From a checkpoint of a small transformer trained on Wikipedia.
Architecture: RMSNorm before each block, no biases in attention or MLP, tied embeddings.
Each number is 128 + 24 x the weight over the matrix's rms, rounded and kept within 0 to 255. Layers, rows and columns count from 0. Numbers have three digits each.

# k: layer 4 attention key, 160x160, rms 0.0951, rows 156-159, columns 0-159
# q: layer 4 attention query, 160x160, rms 0.0938, rows 157-159, columns 0-159
# v: layer 4 attention value, 160x160, rms 0.122, rows 128-159, columns 0-159
# o: layer 4 attention output (transposed), 160x160, rms 0.12, rows 128-159, columns 0-159
# up: layer 4 MLP up, 640x160, rms 0.165, rows 0-6, columns 0-159
# down: layer 4 MLP down (transposed), 640x160, rms 0.13, rows 0-6, columns 0-159
k156:133096116120105125131124106145124135122131129122135126129127147076097134113140122121117109143121129114124144163136125134119137096124155111134109128122120129124116141118112108137128119113137123126141133111086151126159107088138140132136099124162127146085131117117105124160142131096121109132116090121123132121137130101132154112110106127127138131150137155100130135120127133127143150098110108093134124139118129106134142124142147110120107120150141126143115129133154120132135101134099115
q157:125128121136129114123125170119132134121140120100122138143119142123130156126112125112135113151150091109103148140130131121123138155137120140145121155137117139136130173145103112128104118131127131111133122126120118122134127117136108097140127122105139147164151165122123110153109136128165120124128127132128137115146147144115119114118120129135127097138095155131112134110122122101195117134112121137134121105116129107110131113129135127135137122164153109113109130117110133112122149153114182
k157:142093146120135103124122107133146120110143158163130112140137104146107137117139174161112128118119152139140102137132091136138140096086116128110124102097129129137149115126152140132123158131157125116093125126096094095129133138119137139125113142144144116119105148130136120101142109132134133118149135152131138134118170133150146109112125143106156142123122135138124127114123127123117142124141136127147123103113098132149146122118127139099111133110109139108130144125099129107147118109122110
q158:132101115134118156122135108115115105133100125147121128133139151140124129112132122135130145132102134131144128151108117131151141110120157164157149120125096138137134128124106116132140151122109129118120141146104144121102129127134133106141127100168131099122128123125094129133144147119123103140143089149137104109131133115148112151114140123145118144127144103122136173121095153134133113128099151143117144144121135108129118132118137147127128125128087137131176107108129117132143104129118139
k158:111129134113136130144118138133139139112134141131117113105122107143153128142133124142141129120134148133128141124145146118099086134124125125141143135105139116099108132124133137129132106159119108152113110153160129109134145132104114121120159135122135153143115120140130120102108136140153142135126174119106123126126121129121127145130145121109106133107131100129128105130109131115122109131132113138126105141137086140115100142152122122146132115112152114146102108096107127099109117131134142
q159:138119134116126129141115156134140140128135143124131122124122128152111134129113151140096117125139142141122140127124146112131136141125129111128109119117135119141147113138118117149122121130144141163146117110113125138149130153108127123124136136126122118128121118113138106122121116135126130111140127136100112127140128137118123118129119136143113119129109126152128113132129126104127126114137117136126117131111122107117133116123151113108132112137121129124095131149119106114131133132121135
k159:138120129116108140133137121135128128121151136120141108131108150095123135113121140131139124142124124108132150131126118135127129121119111118131108128136112138113120135121115122106131115132118131101123110141112143130130122094120140152141126117120128126139123130121098118131137122136140120134099132122151112115135130119132122114107120126129138119143125137135141143123125130130135127134117110106145113136119109126135132137120143122129121110119152134110113147132142116140124129168106125
v128:114213127111164099140134125107159197124152166167112144141099131104157114123120057194151125116118117140134141119128119120129139131113128141152160123162155121107116119107103129154088136133114140141115133109133100151074125153132128163104130119136091126132123104101081094192114142131161142133121107139059083130143126181184095112093125128145123138200119128090132133114109107129145146156169109116124174122136129123123138127104079118144158116138107111122144110127098137076117083112131135
o128:141072150116144119133125123140117117102102101080121153120124140162154113156135137117124095153142105136138153111097090117098102131135132137145079128137102090114173112160139164089122092105145118113136097110139175142159122134165135112143121133116115170120144122112124169112099159138110166078129157110139160119142148116113121135107089109118131131097170082140113049139157147129149151092135150101136105134116161120100129149098121157131110147184141120101118135096104112145127159108119111
v129:137123122152140123119164141120134113144093131122132136109129115160126137123147149105137131093105156093132104119142161101125126123100125097133119104108117167123149084126139130125137081101159097115123105116117104116129099134119121123165116151107114124106133119128129107130132142149100136139122126131142133114121128111132136124139122124124123114115126100144107102099132114104118118111094120116126128116137123146125143122162137141133101136080119125145122103135162119118128104120103088
o129:123124138168124122149136123136138118127132135113103125110116127111122148117106144130114110034103208121132137122138125117130128122106100100132124099099126147143127062111132120159137158125134138146125137145137124144128146101125124145095100109136113126099113032115112123116121135137120130115136131129135120166132075131141161143134138129124143146111122102115133088130142126137060109116128123135099126135162159142132123135123125129119106141078117125139091119131142150135127111112115066
v130:074182144154146081142107100141137119079112129164153141122109135116049116106143097132116122118112124153134113148139134126115116160110103143096094142143154107083176124098056144130105159130122149146153101092123121131089187111120150141111135099194088116149133121190141096142125145146123158117124109107162101126157123165171092152085117127109127108134122146120114134159110140111142176134127073093114144171126157126119141117112112112114104129146151126121143161140095106079120141102132128
o130:119105074109125115108084154138143106121155131127127107155127167137148128130119102097139119141126136151118190102126132125154122108176136102138156136095135099103109111157127119112148085130165100126119103146196149157123090169171114138122102159125134117122130096078111180081100128153134126135146161143114156110104159151110159127145084148112155115134129101083101116106162152141126120110147168137150089128109126147132125146128133139138086137149124109132107127099121100181104141124156143
v131:125161122108132135132123145108154138116131149115128093132139138152144116133144099127135139165128110119142142116119134132128116134128165117122138130128126131119127157130118142146127104126131131126113131129117113133108105124153138102118132110110142129126134139143107134125127135109131126122126092150121109152139131114124123107107131133135128133127110134127119149111106147153137116109126121127123129114108124120127124122136116128143130117150134138124112141126122128125145112126129159
o131:137123129088126119121111110133097135131113121140136146132142120133134101119123144101128143208131070120146126147097102140121131131144159176117116158163117128138110171135134132089121106127110135106141131102140135103144117145110123094141160141141126133142120212160148114136138138109143110129106141129144144116140142136117091130109135135131125118134131135139103151121096119118177146133134119118138118119138113103116128116108107126112158133178122143128168143112104118139140144135129209
v132:122078154138095204127111096171076074108141085103174124146136124111074128139132177134085123137114120137123120165143120145173124111159127125126111144107089110149113153115165114149113134176137125135152102144123178095161178101081163120157129149169145116109102153123162161101134110118150080140151177093176129115152126103132124181123155124139137144106130151125132105149141127092092177134116122133143131142138102111144109130140182123136145144112111111118099113130159124145118174143137136
o132:138142125118107131111118131105173132148138140170133094148134130095139136097117112136138156148167125130124144146152177144143145158143153137108188126106158121108108174136093134151175144138094147139112139124118099087078137125142139128146136103110169132164146166154091137158152095131136140156148055140114098088145149156138125119148156122139115123142132170129133206114124148145179117148102103145133127124102116134133143135146157102143116067121112145112147123147171119092124128153159175
v133:128105135160131120155131084141120146132126136130113148113109110097104142135120132102127109094137148128112120152144112124109135114121095125133118112141133119127123077140113112129130134137122158130127128143136134134148147134111117162112118137147118133134123095127132112137134102145127115101112141095117138112121126125120147137109120135125137131142143099141134107131151119111122136141139153128138125142150137148136115143097121125115095127114142157121140138110135121119105137117138089
o133:112131126163131138125154141108141125125149130116131133111110138131123166144142101159130105060125172146103120100154142103136118135114090094144143105104139140123154089129126130164130128122147112139113119134120120149118129126154133158128103136112122117121138062095108149131124093150110158126144148116106134135117087124141161106145108122118129132122151116128155090137152147143085122127117143135113136137111128155132135140137151143143115134063144100132096109143148137123119100129129033
v134:132121139119126173129131131146099133104146150107104093150139125120144122136119143140150093131139130156122137141143101161137117135149148136161148144118088087153101123110130109153091092156107135123164152152123134136117108096114159114144129134101112129095094128096116163155119117113179130137132132112141152142152124133100126169109168158178147153168101148103147114124120086117127128112147159132151132078107110130142091089131135132148138123128102129096098114131113141106133140115135139
o134:148131141124117136126163080105147133143074120144146159135115088122146123129126139150118112133174117149137117157111139099117148159122120158133138095151150143112150154164131146138168133117107145141107090065100095088122162158146085139135116137138140156157142155153113146129128114128130158118136094125122122100147186157148128101124111112121106142123182140170151118109125158154164175141107119120125134156122127117112128149116162146106113114139122112114132124117176134112132137148150103
v135:082145118109129130049135112136135050101107115125177100119120098127135129110148170194119183129121120121136108115161141094154148121143131108136166114121071155111154144108159147111148107093129042126093080136085109115104108174139172127197130179111136108108117159183143141123134136183134187147124154113121111136131127172142121141135118096137111134087158165150123120173137135092103180125107117139117099120090094125137119117145186163136216101107098123122126085137157131122099121139122126
o135:123100117144144121171097145121153129163132128146058119147128141104120128083097132112086130092134183131160172134133149141110124115124157094137142118105121116127112111152098121148163213168108158152112171148127110105088138095117133104067157099132129139129150081143138134088127126109143117166124105128094124156139181095123133176147175143142133153146110108121116165101123109132126068115121089146108137105172161132131132138129125096117097157125086147139095109152129151138137117114117192
v136:125154144122128146140134096125153154104133145124153095142117125142160105130155108142093173138109114095143116134132145154132135100120162109131156114125143154111119128135154141171106084130149120116107062143118092114123142137132128132104123133110118105122134135142119129111145114128117097142084122123118108138131131077112136092101133114134130162146122128108112128092137131116121161120137157141117162126147078132141128149143135147165134118111110139140103126096148118124110127126131139
o136:135091120099121127121144111130125137136123104122129154105151113128127133119113147110116123150115102105123138106079077116111117157100136174101105138121107109127134125125135124107129110128083126098139175068124140102101100114129162087137148126143127146131150173142105151151122131136129149100128140096128153109151106124173108126099136110111123110113166085138101086151125148141143146114137122099106099102102131129113131130105102131122131143112127140120145112142115129124155112122134140
v137:134121130112137136112129156139115116152130120111128138130149144140136135128130142143148103118137128146123117126131132137155125141141136149146129150119104123133137114106111114126122099111144110114140148120134138130137111100108137097152149140104131138107127138106137162127125147119129142139157147145147140114137124147141113143131147141144129113124120127158134110110126108115128140118111111139141128118119121131115137107150141135143131131114125103110121115170137127125145120141117115
o137:139147134157108121147139126135133128131115124130116114139128114107123136116109147124120122063117187126145134136140135120129137126113118105130127090122125142144130103133127134152150159134143131153124112143115116138129155120127117137111090109134128128120121067132111111117121150151121136110135099151139099152136156127127149147137134128128134149128122123123151110119138121140089109121123121137122135138156155135138114141131140127117103136120107130122102120116151144120126126112120085
v138:135108127155124111136115100153112124116117121131108139116114119098096143113122146129130121111127121149122125152154114127113145120135108136128130123136108114131127090114119116120135129130118147127144125148133134127136149135104134150124131130174128139120110124122142137135127110138156124096115152086139132127128128139124122157115135150130136132128145122145136102146153109087137147127145141121136122149150115136120112145092117119115116126116135143125131137131121115121095144130137111
o138:108133125164133140129151144116153122130163130114133130116112136128121164145135104166131108064122181139095129095149149102139124142124102099140152105100142130116154088133122131163133137124147117145120114137124115144118132118154138150111103137113129122124143057102109138115118095148115162128143138124104134130116132126136164107150104123109127139131145113123154110136151146153076120121120143145115133141114139142128129135135155141144109129071139102132096101141150142122113107135144053
v139:123150120152146057134117144118146108131131125161127134115114115134091144124123117093146104122131143135127139094127135123105111181115102117101092120125136122127143132126065143096162141125103151147109137103136123137089125118143116114114117111126109136152140120154124106132121136129110190115158105125137130130135129151157136150125099141116125099109125121137115140152104155153143104130112103104121083126117183133124126120111093137088112126141153137107152142144089124116125109100119130
o139:111126118119140127122106122128110123114142142124113141135121157147135117141122110118139138134128130159116133124130138138153129076174111101145120130154122135119121106125149108116118104129166116130141102159172145158158104167131088165119133162148106109115094091105160103089124120121136082132118184132129159133098126127087131116151118156127143116140106110094105131120124099112121118131146162142155127134141104124114127113126137144147133135145140106161112166116117107175113152130132128
v140:165141126151142081176129091141134163113127153154113103141115133119116126104130111122110181132117105145133134131153122155100130097130164135126131132143136129151140098108108156159119091101105160090149099146145098111104175138120153149086139124164126129127170158140117128143134123156123086148062152115133098108149131100083108082090139159139134152186145109118142136121152126080158152108165147108122138109179094137113106148121072111135112115133136153131143136113115113127095139121129150
o140:114114097088128134119132139140143122112143137100153151110151108147143155162134121156124118184071076093086121078086097111113135180127175170100124153123111112113152153133149119111095112137132099125158136085112124125132093140138164098119145135144129152134146182124113129126112109104144145087126162100130156119118144130152109092138083104094112125111138104137110134150107151170115158119142164115136118126077128106097126113099124160118155137125166113123131098138116117131132154156145164
v141:155088149139113131118104116168102117091114120135103098137156126116070134100134178157125136129119117158138130142172121146145146125143156138135139143120074135152140127088141147159119068099101142127192102170112100084103165117085165129146121147170146148072126165117143172132148114159173107119090171094165129142143133134087099153117155179164134158170131162124161117168134112053127145089156146121154126100146085130135096128120115117128135125120121150119101127137120109142117156111125145
o141:117157078107121138134172131128192120161143141132152143133134101114144172126100117155125124140114122093101125091104134085109136183139164158111167129117145125111142143152122123147128175150121132143140119077113082114120122132133155117086136133138146139152132136150113108098118095118136150128134120125114139110139193145151112083154088112090111152126133118155131172128108153192114150118099137137121125153100150101103132110118158145113147124084129104128114077136177155122110128183176152
v142:115160121101132128121122150107146129118136150127135102137139134156160114137133107139129141159125115121142142108115132133132116132128163122122134130124137129117124160136125139133125123128131115120113133129119120128101113127150131107123132122102134128131131141135110127126134137124124139143138101160113112144134131124132122107121126127129122130121117136116118150118107143164128122125122121136119132111104133120131133125139125136135153122148124121126119127125126137125144116127124163
o142:142119129090127120123108111135106136128105122137128136138143121133133094116126145096127143205131068116150130154100108145116134125139158170118112158162113124133111171131134128089124112128108139112140134108137138104137120144109118100141159131139128134140124204155150116135136144108143107129107130128144137119139138129113093138108144133135125122132125141139103155120102116110185138134136116114142122119141114106117129118116104119114150130184120151126164148112105115139143147129122211
v143:114150139106131124159110139109155127103147147122132077145126116170166110139162103127120107118147131119142134118119103130128108165145120125122128106125129114080110130157137122155084141147173099155109111135128106131121107117125149133089113149051108120137094110150093110115131118112143149113157078118115130158124130138140152137123127110148142135130113141107083112121131137178127136119126151142142157145118152129155138120102146166179142118145114132127112147132130145102143124160124126
o143:122136178144123137138148073108115152140093100129113168123139133145113090134114143096138115127136115131143146166096123132127112107119090135103115124132111119123127121130141133098156071123078161117121133067150132099113118126128095104135141145161106115130129134133127140133122136164130125122109130106146157097150115111139107146102135149123128115116161111133117081114150120114165144119139142112102124104132112133148113162119111130156097148132094151130126145105132114125137102106133074
v144:145118130128121142114124151120133097095112113109136107130142127159118123123162142126121125122124121125136122130149129152140121159147149128123142137102071124120102118124164133144105084137157108135139093133091095111134083115105158073147119163082137113092127142132132172139132121120163144101135116116158148148131130103106117145134143131140134130132106167140107110128128123109152126091115139118148133109127092119149127130132161142167132117126113129114093139153137103126136141138120128
o144:114152149148112128159153080126143128169124120138127157123144117091114136125093149128112125091136167111148143129113115116127114131118117137111144093119127148140136109138117116144136141141099152130125149090136108098107150108115123102084149127163111123121126115154115105103123134150117135121123123127147133121150185139150142131122136132119144146118149104130130120116134118167118124111113121133082128138144149120134102134126123128121112136097091125133112117128154157122126110134139102
v145:110109119131118138119107126146088115168141104146105147109125110098120144121093164136142117130137140144123134138115112086127146132145094136140111134152140112158150144129120114084144191144113126139131193142160181150105136140110098158128135132158149141155110123104123123132121135137141141135146168113128119121113126190134124159147126131127104118087157101149151121172130116129106124173140127174125108155113173130127099121124111139080154151147133116132159112129116153146110137140132128
o145:143145123137153133107117173125132136105132129138133093153109137143126115120165093141136134158146108153102096142154202150130134118147147095134145149137144112096120164126133149131142136123151118152125104179105120128143144137140116161153121107109142122141119136115163120128136111111132123173120098138097115112104131110088115125148139142142113130158088190143151192126127120098155118158130127123171165129128111128134148131142154103141132112154163135125118132140126120127119148130131159
v146:125132139129135155096108118128118112106126117115107128115115132111105110112119131181127112125124124141133122133136105131130137171141108131141147136147089093118100156119132125147123134163112137145152127151112111131102128129111137147129113137149132112114091134117117127149121120132196150098128142085135127152131124170126125177109138137137148140124112152136143123149108081102124147151153137120150123127119099106143112133094135124123141118144102133128096143122104122120117112111143147
o146:123120122126136131121130122125132135142138119140145137150115130128124123129141109129119141176192097149127133134141147116108111140159142137125156125130156109105137158168121136114135110126115137130120110100136129096125128152150125095130154132124148133149133169135139156112129105126130144152138114136111146083133204130110121103131116134112115125145167145153140157123144141135194149122108120115132126152107137133132121122137151117139129130157136111102132119127141131121128144141150154
v147:113127160143112126117098113148112093040097114152129109127141134127070130123131148155110121125100126151149126171172138148122118160122129132111125133125086128102141132113124160156112117100124140152155097152087099111109166115129151130141113142151106134108111140166159150151140118160144160106124115098146119158137131154116105162125131137128127132122126176112118125172119131086133138123128117099131120129103122120142119122113135129130135113133134155135110155125117098116116159095123130
o147:106144077124127125136136114121186116176146133142146134144118120107139141124107115110122122119143154127132159115124132097133130131153120134125174131121154134110112115152113104134136145146126123130129123092174114093105101149141116131079136158147139112133123109124138132069119106129137114146125146121112153112128178146128152123139086143096139139147130107120117158102132145166139133104108129134120120144137135114123123130127145142110101144093100109153109105125150127147110110159184152
v148:085120155118097207111129130126139096062138143077182086149142115145134113165148123117126096144114134122131118155149136143152103129126150092127166120090093117111092140129158112154120104160141114144116103138065137114153096111176158113169118121084136118099092125147146142106120111086139129103155080119125156161156125089135171155119143103149148146116104169116114115085110135172102134126099141126145134095080114106152125096146190128160129123112113130105089115124153131122157119097142124
o148:150110151136108123129117069081103136169089132190110144132108135098126104078105139103124138104198153159188158181147120136142145110130084145149136109153149146162100131152089130144190129126084164125093138100176121073108131137121088122143140150115148130158126138169126170158157117142148121156128088145130114120171132138150139135113176136141122119140163123128112141086111143101187145140115079132096103136163098141139135154131142113118105106131068138130176167115147111113142104120135136
v149:134133122140141133125128107135117137145132127136094146114106148102120140120083098129130171146119116135121133139122121121104144128123132125121140151148147132166117140122107137102142147139095158109142136138147138141100150130132111141123143109167141141155150153134133136139117121148123115142115143131118125111130130117113119108121118128112133134129144109131145156147127126103145123145143126139131110134127116119113125130124103110090128119137136129132164126102099119138095135122133150
o149:129116112098141136126099147133129119109148143121142126128128135147132130138151121143128144213124065127109131117134127139118141152145165145121117162139133112106133172126135126111103124122145106137144126136118141133141122148132153124139148122118139130147127185132136121125126128083132100133129136126119132124114152127108116117138122116118106114127110144127124179143121126137147141128140132120156129129104123112125138113135130130138152117166153121128143128142107118126136166144138215
v150:066133132134115137074143136109132061127124114105164160109108144130109131138132105092126108128122139117115115131125143077117134163144096105111131122109127114109104146142107109092188173155111104140101119085090159115159132161183136134186121116130125120155126120154140103106097140128122154120180086125095159120122123123171164144149101050092145102089142129143125128125100137156113127132079092087116075120104136107126156087118190106096143128118132112132137109139137125135142106113129120
o150:130099145149135119138052129112118120136141158149069107141107161119107112106133123129120147103176165182164161155200146169152123084144108059175139110128136128149110104139100121137149135138151143152097140195158134153118123116116117139112153120104137122126112081113132157135142132109125094168153113168135101156133109129108168152134164151151140107137107140090124167106141117098141082140138095148131127135154137164158126142157134107142093112153097121115119182123109121132127124098111155
v151:137148107122166067096148132118124125153089113147117145116122137123120143090139121139137166123156116117129142122153142107143165134151138136124137133141141169119154128111116175122140092100144104107101074127127082109073118145120141125154130153111133125123163144135105123147135143181128132158093145141090100126111132122100090102143117106119111116154150102144128135167128125079142154102124129105105105112151110127116129147120132171150163120126124121161138110142144106127113110139105134
o151:109119120136126124173118132159177111121144137104082150124156123126125141137100142147082126133071137099139142091099106123098106139120187102114111131116091131104152093145138120123112176151132126134164168126085126143141122112090176094064154107157091127111130096118125097089109150113110113101127155105153136153138133112132105145118098134130142131106113098125127124127126106167081083087133115135131147110127194119134116110118112133109131155128139142116076109154115154142120146128113165
v152:119148129146120112203104114130134147096131143149123122129108119125095125134138115083127082128143131157124145157116115135095107156130114139103096122127148082117126123126100127147119151163130180159135174126139150135135154112120128124080130094162109131136106111141115118124129125081130124103146108110151145150148126120127130169088142162119144123116106119121110120113116132152139120138134122121118129150143179136128110122090105124115082144153156142125125169135096129101131149103134133
o152:122140133124119129074130105115102132121134118135161134125130138157140122148142102130162116153133100156103106141120142119170132118151107151119143133151134130118113138131149136112144053108130110104130087107175124117140097177151092145169114172139126123141125143102118151136115101150141136137127142129134146085111107161126138079131094149123120101150153145121128111128131139126154174156152177125152123141104073121117125131125138141128129114142154118130143147104129097161115125155171089
v153:133108138149130117146113090154117131119130128128115132123120118100107140115115139126133110105130132144119122158142111140113146120128110138138124119136120111122128088129112123125126134134114156132141128146134126130141146128112134155118124130157120146127118114133141125131131106147141130100119141092132139123130127143129134148120131145134133134134146115143134113141150118104130144138144153120140126142150131134131112136099115127117111121121134154121136134121121122128104147120141103
o153:110133123159131139127157144110149123129154127115133133118108133130123164144139102161130104064128172141099128098148146100135120138122097100141148108107145133118154093131124127162134133125147111142117113133120116144117125125155130152120102140115131119124139062100114147119125090148116158127141144119103136129117119123137161105146107122111127140130150116127155102136150150148087125125117144143115131143114130150129133136135158144142110132068140097133099106141150135124116105133141041
v154:137145124106150106134158130107161149119129161142139103150129122159187113146140106146129145106121128119146127095140134154127109110102146129152129106116137143121137086140144128154098104099142112102111120103117078129127096138154142145121119135096105133116149110118121123154134140145110145141129109154106112122131129131148135091129125132140136133169127125103122127105139129157146119122127140096129142090138121136116157125140120141153118120099120126134124121128144136104149088126122104
o154:120102143141127122163148113138119116131096122100113140109128114127132133136116153121116100054098178104142132125116092112112126118102095119129102109117107140133146075130132114144121132128126130125129136122126142130124126116121110121118116123128108137095134069121120139119120145148129148094122143118141130164141102111143141150113121114138140154099158086131120061124130133127092120109125135126107122128149146141121114139105118155118116158099110124136106120114123124130133123094099041
v155:124112163095115171128133118129135110087147128111140065149137107121141112140141147156106119132125117127138136158151123170158132134168145134142159120102107124123098137133190132167095110156155112132129091153102112102136113119124162134139105161074135114098106129084118157138148114137161128123122123107105125167127128109092126148140156114158150161178116163102127117133132115135117128111145178126139140095125085108160119119105169157181168127113093133134088109123151139128134128140135132
o155:142118151142109138147158063103147147161072120140118167133128105121122115121102139130116128120175121118154131156109117118087111140103117141111145111136126127113137138164105123134164143142061149117112150066115112063084132125117127100117172112149115153142156160172124150137132120140129150126128089111137126089186153125176103133096127124137117136121182108165128139099125148139187134125095093108111135126125138123130119151125136129119097118107091150123131131137152131102138108126139110
v156:168141122124149092120141126126132147159081132138092121111127133120116134087141124164133173133137111131128134142147130104137167142146145128129141133165120171118144136107132164147129076097137112122132101141122084089068128152125139139119130133135157139113156141109112136153135132166147109129070169134094098133109132148081084097132135141130118137148149091140147130135123093059136134089162134124113126110163081121121110153121096128147134130130124129151120124137140112125107113124115146
o156:109130104129125129144139151161159129114151122102125159116153115135118158140112131156099128159079104098118112080095098096089104161123189135112117136106102109116148118147143131115111168139125132123166139093096126133150117107103187090094156129152107137127122154123122104101115139113123140107126150109153143133151152122141096100120078126095120132121120115162126131142119126178101132096126139120130134131119176095119123109093118140104157156124172136107105085156110155140131144163127175
v157:143104125107129127167102150112172132124115123134097123124145133112150124145115142144126126128155129083142155150081117165117123137104125140118136103141167161072123119169162118127103154118192148142098100120115103142130079109141090127101102131073138116138135108119103111162152113141106141089116066145068125169090138120091121105174106089112140127153110140128092140155148154167133068157131147164127164152101150116145171168077136172113121112137125168159131181119127128151143145146128109
o157:104152141152130160116180093111119151121129117123147145103114126137120095157135115099160124137129091097152106128122110125100099083136090148082099158149095159124131125089140132119067092133091110083144149116149166095126119137106122115139142133140100100103106163138156099127145132130119088131083174096158155115143096100134095155080108155130113114123145114137130090122122116091157137098130125109116141114135118101156101129139098138149138155088120156171143135129112128133116083111120086
v158:118152119134135134132134135113131140123132144125139112119127128151140117134146105125125141146122124120131125119129141121135115124117144105116133127129131141128139140125126144146137107122129125118125121129126121127109126124137127118120133113123129124129128135144120115103120129119119121143127127142125119127142125111128133115107131124131119133113122112127121129113101137135113135123118116133119130126118127142115125122145122116135127134129135122129112125123135124128125124110132150
o158:136114125093128117118108121135110129126120128136129130129142127130133114111124145101126147189126089121136128142105106140128137136143154162119114152151122119140103161128134128100134114126113131115138134112136137109139114145116127105148148135132140133142128189147136126138138135113145112125113124129133136123130132137115100126124140130128125116138124137126105149126110120117158142134142120119138115118133112113117133118115115123119150124171124143120162143120109114130140141132126207
v159:105116140121139112086117092124109087107111109134161138137121121087106133124097157154117169139124112113120139164142133144149152147146116130126160133120155140149109147135176169108134163167135128116109060119124111093142140167131128175172120139143141098142140146100132124173135131162134151143121147107095127141110130115121118124168131084128137125164147151114157127159146103092111148162136135082106103123147101088129154140074173129116156135111101126142133090131137129140110119100115124
o159:127093132146132138159097121132173122133145154125088114140109144109129101118121112153114144122153135118163159119174136146088117113137152092122148137116128108088146116150081104139118163156104130128132171153104147117108128129123175103088166091130124147104144111131142137125134133096122120133148102113136105118157132106135117158128133113142140136118137115107125179104116132130167075114109076138144139131097165149152136118162117106137102094137107141136104146143118121142120151123128176
up0:140133184135137135174149149177098121129110117144085112129126098136107144079151150138140122143053106096164123085126145096097146132116138103130082122143110136174137121093148106130135114079115102108148119130119157146142109160102090115146142169185117170099108121146140156121151107110114143132103112105172136187121116123105133123116088132109145157095115104123110123125132128112154128095111126144162124163154136128129144143138072149095136134128118157129128107068113087124113119142073136
down0:139155151122163106096121089068131129121135109125109130110134175129114176121130159134151138121129149167100122100121104158145089097105134125151177117139140137162136107153112156117127103166119180145148088117127124157088138081093141111118151115087134124136127124190148139103131178119115154145146138137147123141124125134093132090124154087108153135138105111121148132089149110130136119175156161193080113125122075135146099133118123132144138114139144152111130167143104107103137111144162123
up1:120116159131123098175152084127133121145108138150095071140096134139064087120149100141084110133101113175148102173149115114094145084122126134142096105142125096105105125078091112165155102082104154118113085172142160117119143188112115126102129084142132139148159120157123175113133131090142114120128123128132094135206103112120178099054109169107136126147137116136118108099110134098151121116154135133107104097168107133141133135138120128133111094136091165119127148085110127112136102123142139
down1:147090109137137129090097136067089129156106125165105142135150158140125147175101093160151115123114112147124132155152131195123101148126153122145125136137163122131152115113158095106116128104139191132103139155137138168112126152129125127122122120109097130139122127101183145159114103172113086146122149142113153143112112115140133125136150134136171126123113152099146114134143173137131131080115087154132190101143107117095138134126117089149138118143097126164116119123119125147110112117142128
up2:118131110134104116078083155148148120134098130122129125113136125104144178118145148121136138153113132134122118156139147176113117098126119112126155104140141115144135149173148179116136082123142071153128119114157167134146140128113070131153138096133114159111119112075118156159153086114109108135121118099114120153155119192152161140102122129124150151104126163110121111153164136105132160161129138180114134101148105156165111127150122145085155136136123131116121153075138126134149145146110124
down2:161130084139101120148138130115168129161173138090134161131154139163141136135125153157130127134116116077124136155135166146104111143117147128105134119142128132099138111141092124140105143132105099136145117136133116112134102136138118127110137144128126109138119139112118097099081126101114160140153151130120155180127087177135127122158129142112122064121143150174121115095119126153138133146100089144139101117122145137095162132100129133119129144129184097134124162133111106143122145139144138
up3:115116132143123129129134120130122121137126133129121134120119126117120129123142109134126129120120143135138120124137137121127127129113113114133130116132133133136124116128132124138132127115132122133127131122136129124131131138136121139122113136131120127119128105125125133118131120133125135128128133103124125133126056121122138132123131125127136130127135119132135114131136135131118136124126127128127137125114119157129139125137122131119131136109128130133106121118134125117124122109115100
down3:139152128097107127130105137133126135121148118127143124152148136151126118133109126142117135202121078118118149122119125137123144119149187145098123160126120106118123189107117129108107145131121131110139101128115135121126132114097137103125153117134157130156131189138123134138133136114126128118116113164134130124155108133141104128137122130133121106136102143133120182126140135136176131115135137132138117129125142081130126135127121104127137119178142135118150139133130119132145156160136198
up4:152065135113136120083072144142140116105127109164122150149162109113141140113106084147144098131129121113174086154168102166089108094116120152120147115133173122161075141158128092127133140168088126160098124110091094104092126112122128149117104135175126168090114105145127180133139090166140145114129135131117155179124116124144155150060104156109151212123137155163156119190087060119148117152115110124157164124138065137130125120172104156078143158137150142141106149114130066151126159095128129
down4:073116109158085115125109110121144129126141135149155178149135127128184118170131139133160101122083151154132189122120131110136143107167115116093114104162174168178110121147123095133113101142123106175164137168101145133138100074146140142128136153145137142085167149131134110151133134140158158128138094151125177121087114178109119145120122183110150178084160148139139123146122096090134202127155136117070133161147157138170084088104096123105166103109099101150102171111152162180104131116152155
up5:110146121156130143073114131127126166119182135150107147139117148070101202135122100124143099120145128120116121158171133121147152173146122094145115137112120101119114126113142121118144140173075167112103113116126127164139171138125145127145144117140132161136100107160098152138118106096147101151159161110123156110163113113163128106111136135148167114131102134123145106104094171129135129169102115123146152161071128140107179144095114142025122142134169137109171102098147123118132142104098138
down5:138143042156112109114129121127148153085105103117114151128191109143169165097170148133149146132143146118111160127124145123056156156152107120106130131127161148169149143083142146136159180115125147111077100199106115128162119162071104103118144156081145161139110121117122103151116142077115149130132172086105104151143115127147150095105117138115148161153170119139137149240168161087113155149112136169104187132122149104092128119141137131138118122136106094107120118136141086168146145160111115
up6:133136168111130113111132090168109122136145112108107149140097146136155166110137142112108150124153106100132102122141086134122164120119158125231148105166138113212089121157094161156158198109158100137130129121131199167083112194162136139168143151132111107163147154120141197129110080080089074105143153112084149151095119108148142137118072046121136143145181139163152165081126100131133148135157119124158112117164040168138128109181147150115149141126159128101122133137159106142148065100100109
down6:068174138123172070161154136136099143089171138082126064098127070102144129136149188107130137117121104169090178191121113156110100122130162127230107163126126107149170139104142144114142134183063163135082139128156135108126112137253255150147136149182103087122108091133162132120138145101119142136149133144139171116151123087107130184108118089129142138112108194074105145106119094159093082207086098144124147077116150158157083149153143143128175148119140142067156155131158077122119176141109095